From a checkpoint of a small transformer trained on Wikipedia: biases on query, key and value.
Each number is 128 + 32 x the weight over its row's rms, rounded and kept within 0 to 255. Layers, rows and columns count from 0. The size above them is the row's rms in percent of the matrix's.

# layer 8 MLP up, 448x160, rms 0.0631, rows 229-243, columns 0-159
size [101  91  96  99  93  99 103  91 101 107  98  96  97 106  96]
[[101  90 112 144 150  32 131 153 125 109 181 115 166 135 146 115 103 210 130 206 143 140 141 151 149  59 142 125 143 214 181 149 128 168 122 112 136 144 145 143 106 114 164 109 107 125 130 113  95 140 185 145 122 115 164 181  94  88 131 136  93 164 150 194 104 178 165 171 158 110  85 121  97 138 110 191 127 127 118 112  91 126 176 167 111  84 144 147  98  71  93 125  93 161 128  95 153  90 158 159 139 120  95 140 186 118 125  80 123 149 133  58 157  59  79 139 133  55 178 171 140 175 128 120  99 146 136 136 128 128 163 150 113 148 160 146 125 139 110  98 133 118  87 118  98 139 144 140 141 160 130 140 127 105  55  92  92 137 117  84]
 [ 88 156 143  66 119  88  70 189 150 122 130 147 169  89 138 134 113 140  97  71 143 150 112  85  99 112  62 158 115 209 183 123 183 122 129 140 102 118 129 161 129 120 101 115 142 165 123 154 159 135  41 177 167  89 143  80 158 126 119 143 121 141  95 140 154 129 165  90 142 135  85 167 109 129 138 106  88 127 105  66 119 144 101 145 108 131 142 120  90  95  83 178  91 150 164 106 124 133 162 102  83 184 122 147  81  92 132  92 156 134 115 118  97 171 174 194 120 170  96 142 141 122 129 140 119 141 145 125 127 167  47 150 108 147 101  82 130 140 126 109 111 125 179 184  73 157  82 181 178 184  89 127 135  93 166  88 121 153 126 143]
 [115  63 124 160 161 189  93 143 166 192 186 129 209 139 151 155 121 134 120 117 104 150 148 104 122 121 151 187  80 115 100 205 165 123  77 139 162 145 184 153 148 123 163 118 115  71 107  87 111 104  91  99 122 108 132 133 107  92 117 144 125 138 109 131 121 152 179 156 105 154 123 138 159 171 101  96 152 133 141 105 126 154 107 123  73 135 150 149 124  49 123  81 130 145 113  98  71  88 180 105 118 128 111 138 119 137  97 111  89 106 148 120 159 195 145  92 106  97  75  56 112 153 180 137 174 163 173 156 154 130 139  79 165 112  83 164 151 181 128  94 186 115 121  83 104  73 158 118 132 119 165 129 160 157 136  96 176  86 147 119]
 [148 138 150 111  80 101 174 104 124 208 132 106 139 116 117 104  92 140 148 166  74 114  71 119 108 128  47 155 136 172 111  83 105 125 146 130 144 185 172 109 118  84 105 150 118 137 131 143  74 152 151 165 155 202 162 100 122 117 150  99 147 151 132 155 114 154 146 197 111 140 146 161 122 139  99  68 147 126 160 121 109 106 120 140 151 128 148 155 178 149 135 152 121  51 109 106  95 111 184 100 126 103 118 194 129 116 100 147 130  70 110 164  99 108 123 188  99 167  87 142 128 119 128 115 103 136 167 162  93 102 167  48 144 105 150 214  91 113 119 154 160 100  99 131  70 179 192 172 125 134 105 120 120 183  89 135 134  99 177 135]
 [129 118 129 130 137 154 124 164  84 170  75  90 157 111  65 102 134 116 184 207 161 198 127 138 172 114 125  66 199 118 133 117 154 139 104 111 137 143 159 177  84  75 157  55 109 127 107  91 112  58 156 123  82 128 112 126 105 118 150 181 153 141 117 161  84 103 122 118 119 118 114 136 146 120 172 134 129 119 101 150 140 172 104 185  52  97  78 133 187  82 126 171 135  92 157 128 135  93 183  67 102 192 118 154 100 127  82 143  95 161  93 131 136 134 113 103 144 161 107 105 116  79 127 143 141 131  91 163 132 161  87 143 113 125 178 112 165 147 165  94 129 127 105 175 113 146 121 162  97 108  80 105 176 132 105 156 129  60 129 157]
 [139  81 170 102 193 114 115  99 144 135 110 133 162 175 145 181 149 223 154  71 144 144 105  89  99 104 140  93  96 125 105 133  88 115 138 114 208 133  79  86 165 148 113 116  81 127 127 104  70 103 111 146 109 175  85  78 127  97 103  93 155 151  94 172 137 102 184 121 119 148 102 167 163 156 175 133 136 104 178 105 127 147 135 150 143 122 181 153 126 161 121 159 151 103 138  79 175 112  85 118 131 132 131 108 134 167 116 175 147 154 129  96 129 195 164 151 154 134 129  61 138 109  93 125 112 104 148 126  97  82  72 147 116 159 133  38 154 113 131 146 122 166 185 100 166 157 155  86  72 126 105 134 129 172 163 169 148 158 173 106]
 [ 57 114  60 112 132 220 134 127 113 116 164 114 149 111 156 163 171 149 100  76 148 143 120 124 131 162 132 141  59 142  93  98 140  66 131 163 137 115 155 131 197 126 126 142  92  88 128  68 182  59 141 123  81 139  60 158 147 174 148 129 131 102 165 126 127 129 143  92 125 129 150 131 121 133 157 123 182  79 126 125 115 109 146 105 144 133 167  93 122 160 143  85 125 116 160 151  75 209  91  44  88 132 128  79  57 123 123 142  98 147  81 165 138  86 149 139 178 140 113 188  89 136 172 134 148  97  70  75 146 135 122 192 163 131 111 151 130 119  99 108 145 126 165 113 144 107 129  87 123 118 127 153 130 124 147 124  91 122 127 185]
 [177 116 119 107 101 140 166 139 150  96 135  95 107 150 178 149  97 147 101 146 184  55 128 133  77  95 125 109 134 140  50 138 121  91 139 174  91 135 124 109 147 118 130 106 139 174 175 152 117 102 173  87 124  97 125 120 115 145 176 147 141  97  85 113 113 129  79 129  79 155 178  85 153 161  60 200 115 104 158 126 129 148  72 157 151 182 110 117  91  79 152 108 121 121 122 101 141 202 120  63  99  84  98 124 102 166  95 105 145 106 113 109 165 177 147 151 119 124 154  66  73  59 141 117 146 147 101  91 140  16  95 137 161 152  99 108 110 115 149 120 129 121 124 122 191 171 121 153 149 102 109 102 113 132 151 149 116  91  93 107]
 [177  58 138  86 120 142 114 198 158  95 155 176  74 138 103 143 135 154 158 130 106 183 154 123 132  77 134 140 173 186 152 126 128 121 155 102 117 159 155 131 145 138  98 123  84  68 120 107 145 145  87 135 132 172 147 154 168 174 165 150 170 112 124 170 156 168 158 115  69 122 234 143  81 127 134 109 123 153 127 122 111 186 174 132 103 116 134 141 151 208  92 141 134 166 106 118 128 201 111 108  96 123 152  96 144 152 125 104 119 150 103 127 143 114  78 121  89 166  85 134 131 176 104 141 157 126  91 127 151 168 148 137 122 170  65 108  89 120 162 137 139  83  74 120  86 146 172 125  66 156 145 123  54  95 175 118 126  89  96 139]
 [ 86 174 102 124 143 103 128 107 146 119 131 152 144 141 164 109 137 125 146 115 148 102 138 189 141 121 134  76  83 137 110 133 151 115  99 157 152  78 134 135 153 104 134 153 141  58 118 132 106 158  45  61 166 142 134 147 104 122 161 101 105 124 129 137 117  53 158 118 100 142 149 146 120 163 112 110 146 158 131 119 125 140 151  95 157 169  70 100 181  86  74 149 157  99 120 130 134 137 118 105 130 117  58 155  86 138  52 170 131 144 110 109 126  58 100  54 161  61 102  97 134 108 125  86  85 106  93 210 175 118 167  90 144 179 126 142 122 117 111  79 160 134 157 126 143 151 110  57 155 169 127 117  81 142 201 140 101 153 150  58]
 [114 122 107 139  72 120 146 157 143 127 145 126 112 198 138 134  78  67 145  78 126 183 153 133 151  97 112 183 139 169  84 101 110 135  80 172  89 101  65 123  83 100  88 193 136 130 133 140 100 173 131 153 127 173 118 116 107 131 127 161  75 179 132 136 163 145  96 151 124 135 114 107 130  81 173 134 116 129 181 131 125 116 118 139  99 138 166 108 140 120 104 134 190 128 104 166 162 123 146  75 101 159  99 127 132 102  91 110 119 172 173 134 115 194 133 138  98 175  93 170 138 151 140 100 233 129 106  95 139 111 132 175 114 131 141 156 185 144 113 129 133 183 115  51  49 103 138 113 119 176 108  82 117 117 111 120 175  81  55 108]
 [ 46 156 104 132 103 184 125 132 155 123 190  86  99 177  85 143 150 100 102  94 182 176 189 131 159 144 136 196 187 113 107 136 106 129  82  56 119  96 124 148 150 113 124  89 132  84  67  72 123  69 144  80 155 151 108 163 103 122  50 110 114  78 124 180 155  94 125 105 140 153 155 117 135  91 142 125 139 172 112 170 160 174 110  86 182 176 129 132 122 156 137 146  86 157 162 148 118  83 140  99 125  83 120 133 123 144 139 171 127 129 146 126 160 153 137 152 136 107  92 170  85 138 152  94 136  85 151 116 126 104 145 145 171 150 131  78  46 144 114 112 103  66  97 116 144  90 134 138 143 117 121  81 143 185 112  93 116  82 133 136]
 [ 85  91 122 108 108 110 109  86 124 114 176 143 141 141 129 147 105 106 151 173 115 184 117 141 125 153 103 158  99  62 124  79 120 108 121 141  46 122 122  74 162 136 138 198 121 107 119  39 117 130 146  86 170 129 138  76 138  61 197 203 166 100 122 173 159 116 153 131 173 144  81 101 137 136 179 120 100 133 167 193 177  86 140 168 101 145 155 170 163 137 114 124 110 141 118 135  45 133 107 140 161 140  91 108 109 101 161 121 154 139 141 128 145 166 118 123  87 107 123 123 120  92 121 102 147 127 116 146 134 138 153 135 127 103 145  89  74  92  99 115  91  90 166 124 152  95  60 144 145 193 181 134  60 116 130 184 138 144 177 113]
 [130  98 166 175 189  98  88  56 129 138 177 184 162 140 160 142 116 125  81 186 125  93 113 118 163 166 104 110  70  94 132 127 130 117 115 152 158  83  81 130 124 179 158 101 116 123 138 124 128 192 133 120 143 208 149 141  93 144 108 129 166  91 150 119 134 134 147 148 114 116  89 156 117  83 145 140  75 107  97 131 159 110  83 135  96 166 113  78 172 149 120 132  97  55  83 125 152  97 135 130 162 112 108 116 145 114  87 164  99  84 113 121 120 158 112 142 117 141 113  78 163 117  83 112  95  76 170 129 147  67 202 102 130  66 165 139 122 151 126 165 125  89  71  53 133  93 101  78 126  95 135  95 114 143  55  88 162 121 149 115]
 [154 156 107 114 150 137 134 120 139 177 135 122 199 144 132  80 138  68  76 102 148 113 125 111 160 155 119 146 170 139  79 171 152 179 146 164  99 141  96 149 103  63 111 104  87 188 109 162 133 217 136 135 107 105 127  87  77  85 169 108  69  93 191 140 140 128 105  98 109  82 123 126 140 103 110 133 118 116 129 113 120  48 120 106 128 167 133 120 125 111 138  70 142 102 181 157 110 152 173  84 136 147 131 111 171 117 146 143 111 120 128 166 116 130  87 111 255 136 120 141  74 103  82 137 100 144 125  92 128 141 112 157  84 114 105 107 174 123 137  98 102 122  67 118 102 115 125 149 106 118  69 177 150 199 136 136 123 114 132 111]]
# layer 8 MLP down (transposed), 448x160, rms 0.0643, rows 229-242, columns 0-159
size [101  94 101  99  97 100 106  91 106 111  94  97  99 108]
[[156 140 129 125 118  67 132 205 109 117 166 148 167 100 139 128 115 162 104 141 159 133 185  74 104  82 133 120 150 166 103 127 102 159 138 155 199 133 139 125  65 139 138 149 128  93 195 102 166 145 185 109 154 140 169 185 119  97 114 116  52 111 163 139 152 185 166 140 141 135  83  65  87 102 160  96 116 112 125 102 170  83 161 166 171 117  96  95  83  75 183 158 110 111 167 107 147 118 119 176 145 140 161 137 105 189 135  61 106 132 128  87 114 118 157 114 106 147 119 156  51 153 114 111  62 157 145 138 158 115 122 101 138 158 119 106 128 147 150  95 114 161 105 122  83 148 131 121 118 192 166 136  58 163 128 144  99 171 153 134]
 [110 104  74 108  93 103 141  32 104 183 175 129 121 153 155 165  92 154  95  94  69  83  96 161 116 155  85  68  94  89 133  98 151 112 146  86 128  60 186 130  81 145 156  97 113 111  91  92 131 118 122 124 155 158 121 108 112  75 182  84 128  77  92  88 110 108 131  93 131 132 155 139 179 111 142 179 147 141  49 136  91  99 143 136 161 106 150 187 170 122 114 193  91 149 106 126 163 131 101 108 113 150 153 159  60 113 106 172 169 167 106 124 107 125 105 110 158 106 118 110 117 144 157 114  89 123 155 162 146  53 165 106 163 141 127 128 152  97 145 119 166 134  77 127 126 172 132 103 109 117  80  84 115 163 122 114  77 171 124 124]
 [141 110 121 114  69  77 136 109 154  89 117  93  86 101  64 120  91 120 124 116 146 154 114  80 130 128 127  79 114 150 118  86  99 191 124  57 107  78 153 145 147  96 172 144 137 143 135 143 133 137 118 151  61  92  86 134 116 134 154 118 126 159 156 137  73 150  94 128 123 188  86 128 170 137  49 178 151 109 104 169 166 184 114 127 125 144 163  99 178  87 176 154 107 118 151 163 152 189 158 155 123  97 157 125 120 183 154 117 166 114 200 116 125 161 107  93 187 176 102 154 107 168 172  94  55  92 107 105 124 172 107 132 148 136  83 132  97 105  91 107 152 101 121  91 148 131 163  88 140  40 110 110 128 118 127 155 149  90 106 126]
 [166  86 134 162 160 139 101 124 120  80 104 134 123 121 139 145 100  85 103 108 106 153 124 125 153 187 105 114 162 142 120 118 163  40  75 116 112 212 143  97 169 170 100 193 204 152 146 131 193  40 149 161 151 115 132 100 151 113 119 119 128  98 139 131 113 169 143  85  98 157  96  95 153 158 134 138  81 107 120 158 154 181  83 116 134 187 100 103 111 124  72 114 153 104 185  56 105 117 118 146 177 122 128 137 122 164 128  95 134 109 115 109 201 132  71 144 123 127 176  81 148  68 116 113 212 176  61 103 140 119 142 101 147 165 134 124 109 156 130 125 146 170 111 137 113 157 118 111 106 140 146 117 151 138  85 173  99 119 127 137]
 [112 187 158  57 175 181 112 166 168 164 142 116  92 112 144 139  96 112 125  74 100  75 121 135 142 149 190  96 175 144 108 173 154  91 115 123 156 144 139  71 143 115  94 148 154  87 116 131 147 120 125  94 135  99  73 150 128 174 108  50 137 161  88 110 105 114 102  65 108 115 166 138 115 132  93 139 194 138 117 122 140 134 132 125 112 147  83 124 121 147  39 143 104 120 184 105 140  90 109  76 130 147 134 131 134 139 108 244 153  75  96 133 158 155 161 114 133 139 164 169 152 134 133 113  69  83 130 113 118 113 131 177 135 134 124 108 137 127 141 121 100 109 166 114 169  83 100 108 184 115 110 150  74 115 150 160 164 214 105 108]
 [126 103 122 150  98 124 136 135  54 112 170 113 128 119 129 104 181 177 109 130 172  83 182 130 101 148 140 110 145 139 150  75 169 168 103  99 130 131 145 170 112 108 120 112 115 113 128 131 115 170 147  97  90 102 133 108 170 150  94 140 151 173 139 174 139 142 112 139 110  89 123 136 109 148 136 159 102 159  46 163 178  99 155 101 158  65  91  66 162  80 146 128 164 129 150 120  62 112 121 157 148 127 108 122 155 140 112 111  77  66 176 181  78 101 130 111 124 102 105  98 119 136 165 157 118 192  77 181 110 143 126 109 120 164 127 162  81  49  87 116  28 148 163 192 130  79 102 112 126  97 143 117 174  97 130 164  88 166 111 133]
 [154 126 111 159 116  97 110  84 150 126 108 123 114 170 115 156 179  98 140 158 114 112 165 161  51 174 144 162 128 143  99 123  99 126 110  73 158 153 140 129 143 128  96  81  72  84  93 119 111 109 146  87  68 151  54 155 111 124 113 122  94 131 132  77 132 158 174 124 118 154 176 109 161 146 164 155 115 161 143  84 184  86 150 119 113 149 174 120 127 106 121  85 126 122 121  90 116 120  98 138 122 180  70 101  88 139 126 151 110 134 113  82 203 133  81 128 128 158 137 202 148 152 174 165 105 131 161  85 144 109 189 164 170 125  87 137 127 157 127 167 129 130 178 137 111 140 146 220 161 220 138 130 117  79 134 167 179 181 128 111]
 [143 133 124 134  85 143 145  61 105 170 145 124  87  96  81 122  86 124 184 112  85 161 148 143 139 161 135 117 134  98  79 103 109 134 177  96 162 118 140 160 106 110 117  99 116 161 156 172 168 148 134  90 129  98 151 105 119 149 142 115 155 138 128 133 111 129 141 163 126  40  65 176 110  73 163 170  85 155 136 161 148 152 196 110 161 131 144 100 178 136 114 102 146 115  75 110 160  88 162 122 129 112 110 122 160 179 115 103  87 142 114 120 117 126  70 142 101 159 149 153 109 160 139 110  87  97 132 148 102 130 173  64  84  19  99  97 135 127 128 160 163 115 110 134 118 179 243 147 101 146 120 113 118 168  61 118  91 162 146 153]
 [169 117  63 126 123 119  98 130 184 179 171 115  95 141 144 149 141  74 184 120 100 131  82 172  96 105 188 121 120 114 111 134 122  33 100  81 121  95 113 119 152 165 118 121  99 162 132 127 131  90  75 185 157 142 188  83 141 149 121 102 122 127 148 142 170 162 168 138 127 180 174  93 118 112 114 118 123 188 118 136 143 137  96 181 133 114 186 111 174 193  84 164  99 133 131 135 113 157 145 137  92 178 104 115 146 111 172  77 122 155 125 129 150 131 119 128  94  93 157 112 128 109  96 115 210  83 155 125 124 150 146 161 109 159 119 190  79 171 110 121  72 132 100  76 145 197 185  93 113 153  87 109  76 106 123 139 109 153 126 153]
 [107 108 102 110 124  99 135 122 119  82 146 119 117 106 146 128 175  76 152 161 100 153 135 115  97 149  83 103 110  82 108 152 115 173 135 178 150 136 138 135 156 118 123 128 163  42 106 114 132 149  22 116 163  99 120  84 105 158 120 152 147 107 131  99 118  77 138 122 144 132 165 143 106  92  90 148  92 195 137  90 152 109 149 153 174 155 146 180 142 144  70 153  98  89 140 168  91  65 142 170 104  99 103 139  96 166 105 162 145 129 149 103  93 130  95 105 170 155  95 111 121 108 121 135 136 116 194 151 116 152 151  67 181 160 136 135  90 142 136 103 106 154 163 116 152 104  43  72 122 158 160 101  31  82 159 150 121 166 122 198]
 [109  94 113 130  85 195  88 165 193 111  75 135  86 175 147 152 162 114 158 124 159 139  86 151 150 116 142 161 145 186 115 150 131  94 149 114 139 111 112 102 170 111  42 181 114  95 118 126 178 183 116 135 125 146 105 111 173 162 167 119 148 102 142  20 207 144 148 144 178 130 140 142 147 131 120 119 127 111 150 168 131 175  86  92 139 160 139 133 114 161 118 120  80 148  92 130 124 126  51  71 124 149 101 107 137 106 128 112 131 155 123 100  67 170 143 149 126 165 155 105 109 164  81 133 143  72 120  94 154 148  98 116 127 116 176 156 124 186 118  89 154 113  76  72  97 130  72 100 125 170 133 104  79 153 136 160 133 111 182 127]
 [130 143 107 144 119 137 133 146 112 111 109  84  77 168 171 131 151 164 143  98  61  67 101 187 130 142 107 121 114 123 151 169 139 183 155 117 142 126 134 116 132  99 130 191 182 164 127 149 118 170 141 160 156 130 107 123 142 114 138 150 149 115 123 155 178 101 148 137 193  75  97 152 116 120 141 164 146 140 141 107 153 117  96 199  81  18 113 180 179  95 107  77 137 105 136 121  99 148 158 163 142 102 139 144 155 142 164 176  84 122  99 165  96 104 140 128 161 145 119  78 135 108  72 140 181 144 110 123 132 128  84  75 113 186  83 116 148 112 172 190 196 150 158 146  78 162 159 116 155 145 128 175 114 118 154 208 106 173 144 108]
 [135 123 152 105 111 112 157 125 120 122  42 119  84 101  92 116 125 108 142 125 118 179  88  79 106  99  68 172 179 194 129 136 156  86 174 134 119 122 152 153 110 156  90 135 121  77 156 107 149 132 150 121 202 114 127 143  85 111 187 148 167  75 104 166 111 146 179 179 158  97 110 120 129 102 138  95  89 152 121 152 111 136  66 137 132  97  94 133 142 129 173 142 144 130 115 126 166 153 107  96 149 114 148 106 110 122 145 118 115  99 144  99 126 122  92 100 128 137 158  91  98 103 127 177 124 187 108 156 174  93 172 178  83 119 113 130 149 142 206 127 216 130 119  95 187 110  67  77 164 126 207 115  84 159 185 132 178 117 153 121]
 [132 146 134 102 152 126 157 133  90 150 119 100 110 178 133 123 205 132 121 147 120 121 138 185 141 132 124 171  91 150  82 170 130 135 149  92 177 139 123 109 129 141 161 135 133 107 141 186 150 135 122 121 182 130 110 217  93 168 107 108 113 147  84 119 113  89 130 101 145 181 105 199  92 118 134 122 102 169  81 110  96 145 145 124 141 154 114  93 137  88 172 179 147 193 147 160 171 164 162  52 129 108 160 172 101  97  81 164  30 114 157 168 119 128 193 113 119 138 111 164 163 170 100  91 174 119 122 141 122 117 176 116 162 171 174 149  49 167 173  94 139 131 153 107 119 118 129  88 158 162 159 117  86 129 156 131 124  70 107 121]]
# layer 8 MLP gate, 448x160, rms 0.0655, rows 230-243, columns 0-159
size [ 99 101 102  90 108 106  94  99 109 102  95 101 109  97]
[[143 150 144 129 102 126 142 182  89 112 150 113 128 116 138 178  95 131 125 166 217  61 149 123 118 122 113 124 120 157  90 137 100 114 152 182 185 119 142 134 102 163 141 126 121  92 153 150 122  95 148 149 120 133 117 142 160 143 152  56  99 131 120 125 167  95 142 137  83 147 105  50  51 102 117 128 166 149 194 135 147 112 108 197 162  90 173  60 104 148 154 131  58 174 152 132 172  95 118  97 147 141 152 132 130  50 134 153 139 111  98 180 122 128 104 143  81 102 120  67 131 145 115 143 131 105 167  92 121 168  91  95 143 123  95 168  94 136  80  75 116 163 126 150  55  97 130 119 118  69 126 102 175 150 168 166 144 109  69 145]
 [146 117 127 127 136 179 130 174 116 125 143 128 131 138 121 123 105 134 132 187 178 165 141 103 189 171 146 160 154 107  97 191 128 147 106  89 142 123 201 133 112 171 164 143 119 155  81 138  84  80  97 113  51 144 142 113 152 136 115 171  87 103 139 159 137  97 144 164 130  73 165 143 184 182 141 107 153 110 172 157 116 140  98 157  92 106  94  86 153  97 113  81 196 171  79  95 130 138 174  98 182 142 124  49 114 132 149 117 132 155 163 106 113 184 152 104 160  91 132 107 137 147 169 168 143 167 140 122 143 180 137 100 180  88 104  99 121 128 138 124 145 142 115 112 123  77 186 162  64 114  59  87 123  96 148  98 112 165  83 182]
 [144 108 146 135 139 150 129 136 120 186 200 156 172 177  86 122 115  95 172 118 132 112 151 149 102 130 157 150  43 130 182  91 186 112  97 146 143 136 162 125 159 132  67 138 130 114 143 150 126 202 106 164 185  97 109 201 126 155  93 162 120 173 154 141 119 112  69 134 105 144 138 139 114 103 164 156 129 168 162  92  97  81 124 107 128 148 164 122 102 158 152  75  95 130 179 173 158 137 101 101 147 153 163  98 165 125  94 108 102 139  86  82 106 185  97 125 128 153 161 122 139 161  95 111  66  87 117  36 154  96 175 168 102 142 126 104 118 131 172 100 146 114 106  41 125  93 116 192 156 130 149 142  98 133 127 113 140  92 147 160]
 [130 172  99 115 100 110 138 120 137 129  78  92 142 147 105 123 149 129  98 139 126  84 155 101 103 114 113 111  73 146 191 127 124 149 106 132 114  92 118  88 136  80 149 146 167 175 133  93 168 106 114 178 135 120  87 133  94 164 218 169 169 168 142 114  81 149 199 148 143 110 106 157 135 112 112  82  98 159 125 108 124 165 150 105 157 119  94 116 148 182 163 156 108 165  76 118 115 112  91 125  50 144 141 127  89 117 105  72  60 146  94 130 120 165 112 155 109 130 106  95 123 133  81  99 130 130 147 119  87  64 165  67 104 130 151 132 148 208  93 154 186  69 171 146 122 171  76 151  86  79 168 107 113  90 163  80 164 141 112  86]
 [104 137 119 124 143 106 118 142  69 146 110 138 144 100 101  94  80 103 112 143 150 131 210 141  88 125 198 124 121 108  88 124 134  75 152 136 163 158  86 109 105 139 171 123 151 147 150 184  84 125 137 116 111 125 121  93 149 184 153 100 144 126 169 153  93 116 131 163  90 115 125  79 121 193 116 167 160 116  98 139 165 152 162 132 130 115 169 116 176  98 165 170 109  60 108 164 110 142 104 143 145 145 124 144 107  82  72 123 124  89 126 150 109  50 111 155 168 122 140 120 134 108 126  95 113 145 105 114 144 169  94  96  85 123 122 152  87  46  86 156  63 165 114 157 123  91 101  98 187  34 164 176 204 144 121  86  67 141 133 132]
 [146 160 122 163 104 166 144 112 143 137 119 140 131  71 180 145 132 157 142 178 190 143 140 144 135 110 146 161  71 145 144 177 140  36  47 181 131 100 104 134 156  81 159 148 143  87  99  85 144 103  92  93 106 109 112 207 118 124 155 153 134  97 171  66 102 142 194 152 170 119 153 116  74 126 144 146 123  51 106 125 163 124 143 156 122  97 145 109 104 115 128 146 109 133 149  97 102 207  58 116 108 167  73 127 142 146 117 112  92 154 127 166 135 128  84 131 164 151 134 157 123 125 141 151 116 114 145  80 175 161 104 126 162 128  81  73  98 126  65  99 161 165 158  89 190 134 126 105 125 133 154 118 157 153 165 124 168 168 111  93]
 [186 160 148  42 155 102 159 124 130 136 121 135 136 172 121  97 131 111 158 122 134 113 120 108  94 155  95 154  71 129 106  78 131 110 119 127 149 142 163 102 125 149 113 169  95  64  99 131 167 169 160 135 176 134 112  98  94 147 142 168 161  84  81 115 108  94 137 177 129  85 156 135 141  56 134 134 119  88 166 181 122  78 174 165 166 157  98 158  92  67 116 168  96 179 132 175  93 130  84 189  88 163 140 135 147 169 133 148  68 164 124 100  85 170 138 142 156 115 108 201 160 147 132 156 134  68 125 166 130 120 115 143 105 128 110 118 143 164  80 116 122  88 118 147  87 159 190 112 136 150  93  75 113 192 108 162 116 168  73 132]
 [103 121 183 148 142 163 173 131 118 125 147 154 106 148 154 128 109 188 117 145 132  94  63 131 180 128 129  91 108 166 155 179 134 181 171 117 196 105 106 143 150  85 131  95 137  94  76 208  96 182 176  79 151 103  43  79 113 102 150 196 137 124 123 143  59 167 158 143  92  97 156 163  59 144 166 125 150 100 144 138 120 114 193 106  89 166  89 152 130 150 146 130 174  86 142 127 114  98  93 170 141 129 131 112 159 120 132 123 147 115 136 214  85 104 150 125 201 145 112 192 122 148 135 109 137 104  86 165 153 105 152 135 122 144 103  84 116 126 138 130 165 123 114 143 100 113 111 149  92  80 131 134 177 181 103 115 107 138 128 125]
 [135 110 191 156 115 105 148  91 131 102 116 132 146  68  41 166 126 140 166 139 155 169 190 110  69 115  95 108  71 112  87 121 148 137  62 132  50 182 155 194 138 207 145 133  96 105 125  77 138 131  70 164 151 135 127 114  96 174 134 154  83 121 143 120 124 140 149 114  96 184 141 133 154  94 117 132  99 207 142 123  87 120 164 186  87 115 134 109  93 125 115 109 105 133 192 165  87 127 120  77  94 115 164 118 128 101 154 144 143 165 120 151 154 117 150 182 176  67 151 108 124 126  84 148 147 127 151 123 189 152  96 107 131 190 100 144 126 108  92 173 157 108 121 144 114  55 144 156 122 147 111 115 111 125 125  98 112 147 121  94]
 [111 157 106  96 150 110 144  81 155 141 157 175  87 162 122  68 118 138  95 140 125 169 108 154 139  84 111  94  96 197 131 157 133  89 157 127 146 160  91 111  29 117  77 108 133  96 112 153 133 163 131 150 142  80 104 101 138 122 131 135 167 158 122 149 151 119 124 164 169 167 145 110 141 169 156 143 144 107 139 142 141  95 120 124 105  79 140 157  97 130  75 126 150 142  47 165 172 116 108 150 116  78 119  62  89  45  24 128 155 115 186 159  92 132 151 163 170 154  87 118 160 138 176 135 116 113 104 126  77 142 113 173 117 144 159 168 130 146  61 136 163 139 149  98  76 124  97  94 146 100 100 150 140 153 191  94 167 130 110 139]
 [164 114 105 134  95 118 151 134 155 141 106 119  97 160  87 149 121  94 139 196 106  86 164 136  89 111 128 106 138 198 127 162 142 186 129 173 134 104 169 106  93 158 162  87 129 142 126 139 121 121 218 103 150 209 117 119 115 152 111 123 195 131 170  98 106 102 112  41  67  66 142 185 157 117 116 168  97 159 124 164 118 167 174 201  98 159 142  69 168 146  96 129 155 125 127 166 133 139 110 143 147 162  99 145 101  55 186  97 130  75 129 102 138 181 133  86  84 159  70 127  94 145 138 125 165  83 137 130 129 128 174 151 142 151 119 105 155 140 205 108 157 124 127 142  82 113  91 172 125 123 129 122 138 112 120 104 133 108 140 145]
 [112 167 131  88 128  97 163 117 130 150 150 167 125 113 143  62 119 182 127 118 146 156 130 118 108  85 116 161 155 159 138 152 221 120 138 153 102 175 128 144 130 182  72  77 135  78 133  42  71 119 137  96 167 130 191 103 130 139 111 163 140 118 126 116  90 148 204 181 117 161  93 158 144 137 118  64 157 153 137  90 143 152 100 146 119 120 127 132  91  81 120 123 140 118 123 148 166 136 191 150 114 161 126  99  86  87 174 106 144 166 160 105 149 122  85 117 116  74 101 108 132 186  83 184 128  89 167 131 154 163 170 193 126 113 104 148 106 132 126 149 150 106  83  73 109 107  76  98 184 144 149 151 144  95 198 116 150 101 154 152]
 [188 179  95 121 115  88 123 146  78 118 163 113 142 190 174 124 138 136 124 142 122 147 146 103  96 113 141 140 131 138 116 150 143 128  68 158 120 134  89 178 112  80 149 172 134  68  37 137 191 123 150  90 186 149 110 151  77 111  93 145 152 163 113 112 151 147 130 127 107 107 127 178  89  73 121 170 103 186  95  99 160 156 128 173 119 119 107  85 193  63  95 159 141 131 115  93 170 134 147 118 102 112 104 131 127 148  70 129  93 137 125 124  60 144 131 157 152  84 198 160 126  75 139 130 146 118  87 122 103 126 132 169 144 118 182 118 139 150 105 108 187  90 141 105 102  71 102  96  34 115 131 160 113 124 122 138 171 111 125 180]
 [125 143 151 119  98 144 105 155 155  79 100 158  62 107  81 100  72 105  94 135 136 127 207 138  81 164  95 191 150 118  79 109 174 131 109 121 107 141 157 189 131 113 196 141 165 125 131 123  63 124 186 131  98  88 103 121 134 138  91 157 197 166 140 106  71 152  96 123 106 139  84 145 119  83 135  74 140  66  89 150 116 122 170 129 153 181 110 124 194 158 151  84 150 129 148 160 136 152 160 138 178  37  74 159 145  64 148 131 143 146 122 115 145 137 109 161 130 137 107 122 115 165  86 169 125 128 127 115 125 124 160 184  88 153  91 130 158 135  85 126 129 112 111  37 139 123 149 135 108 133 136 138 109 166 130 173 156 142 165 143]]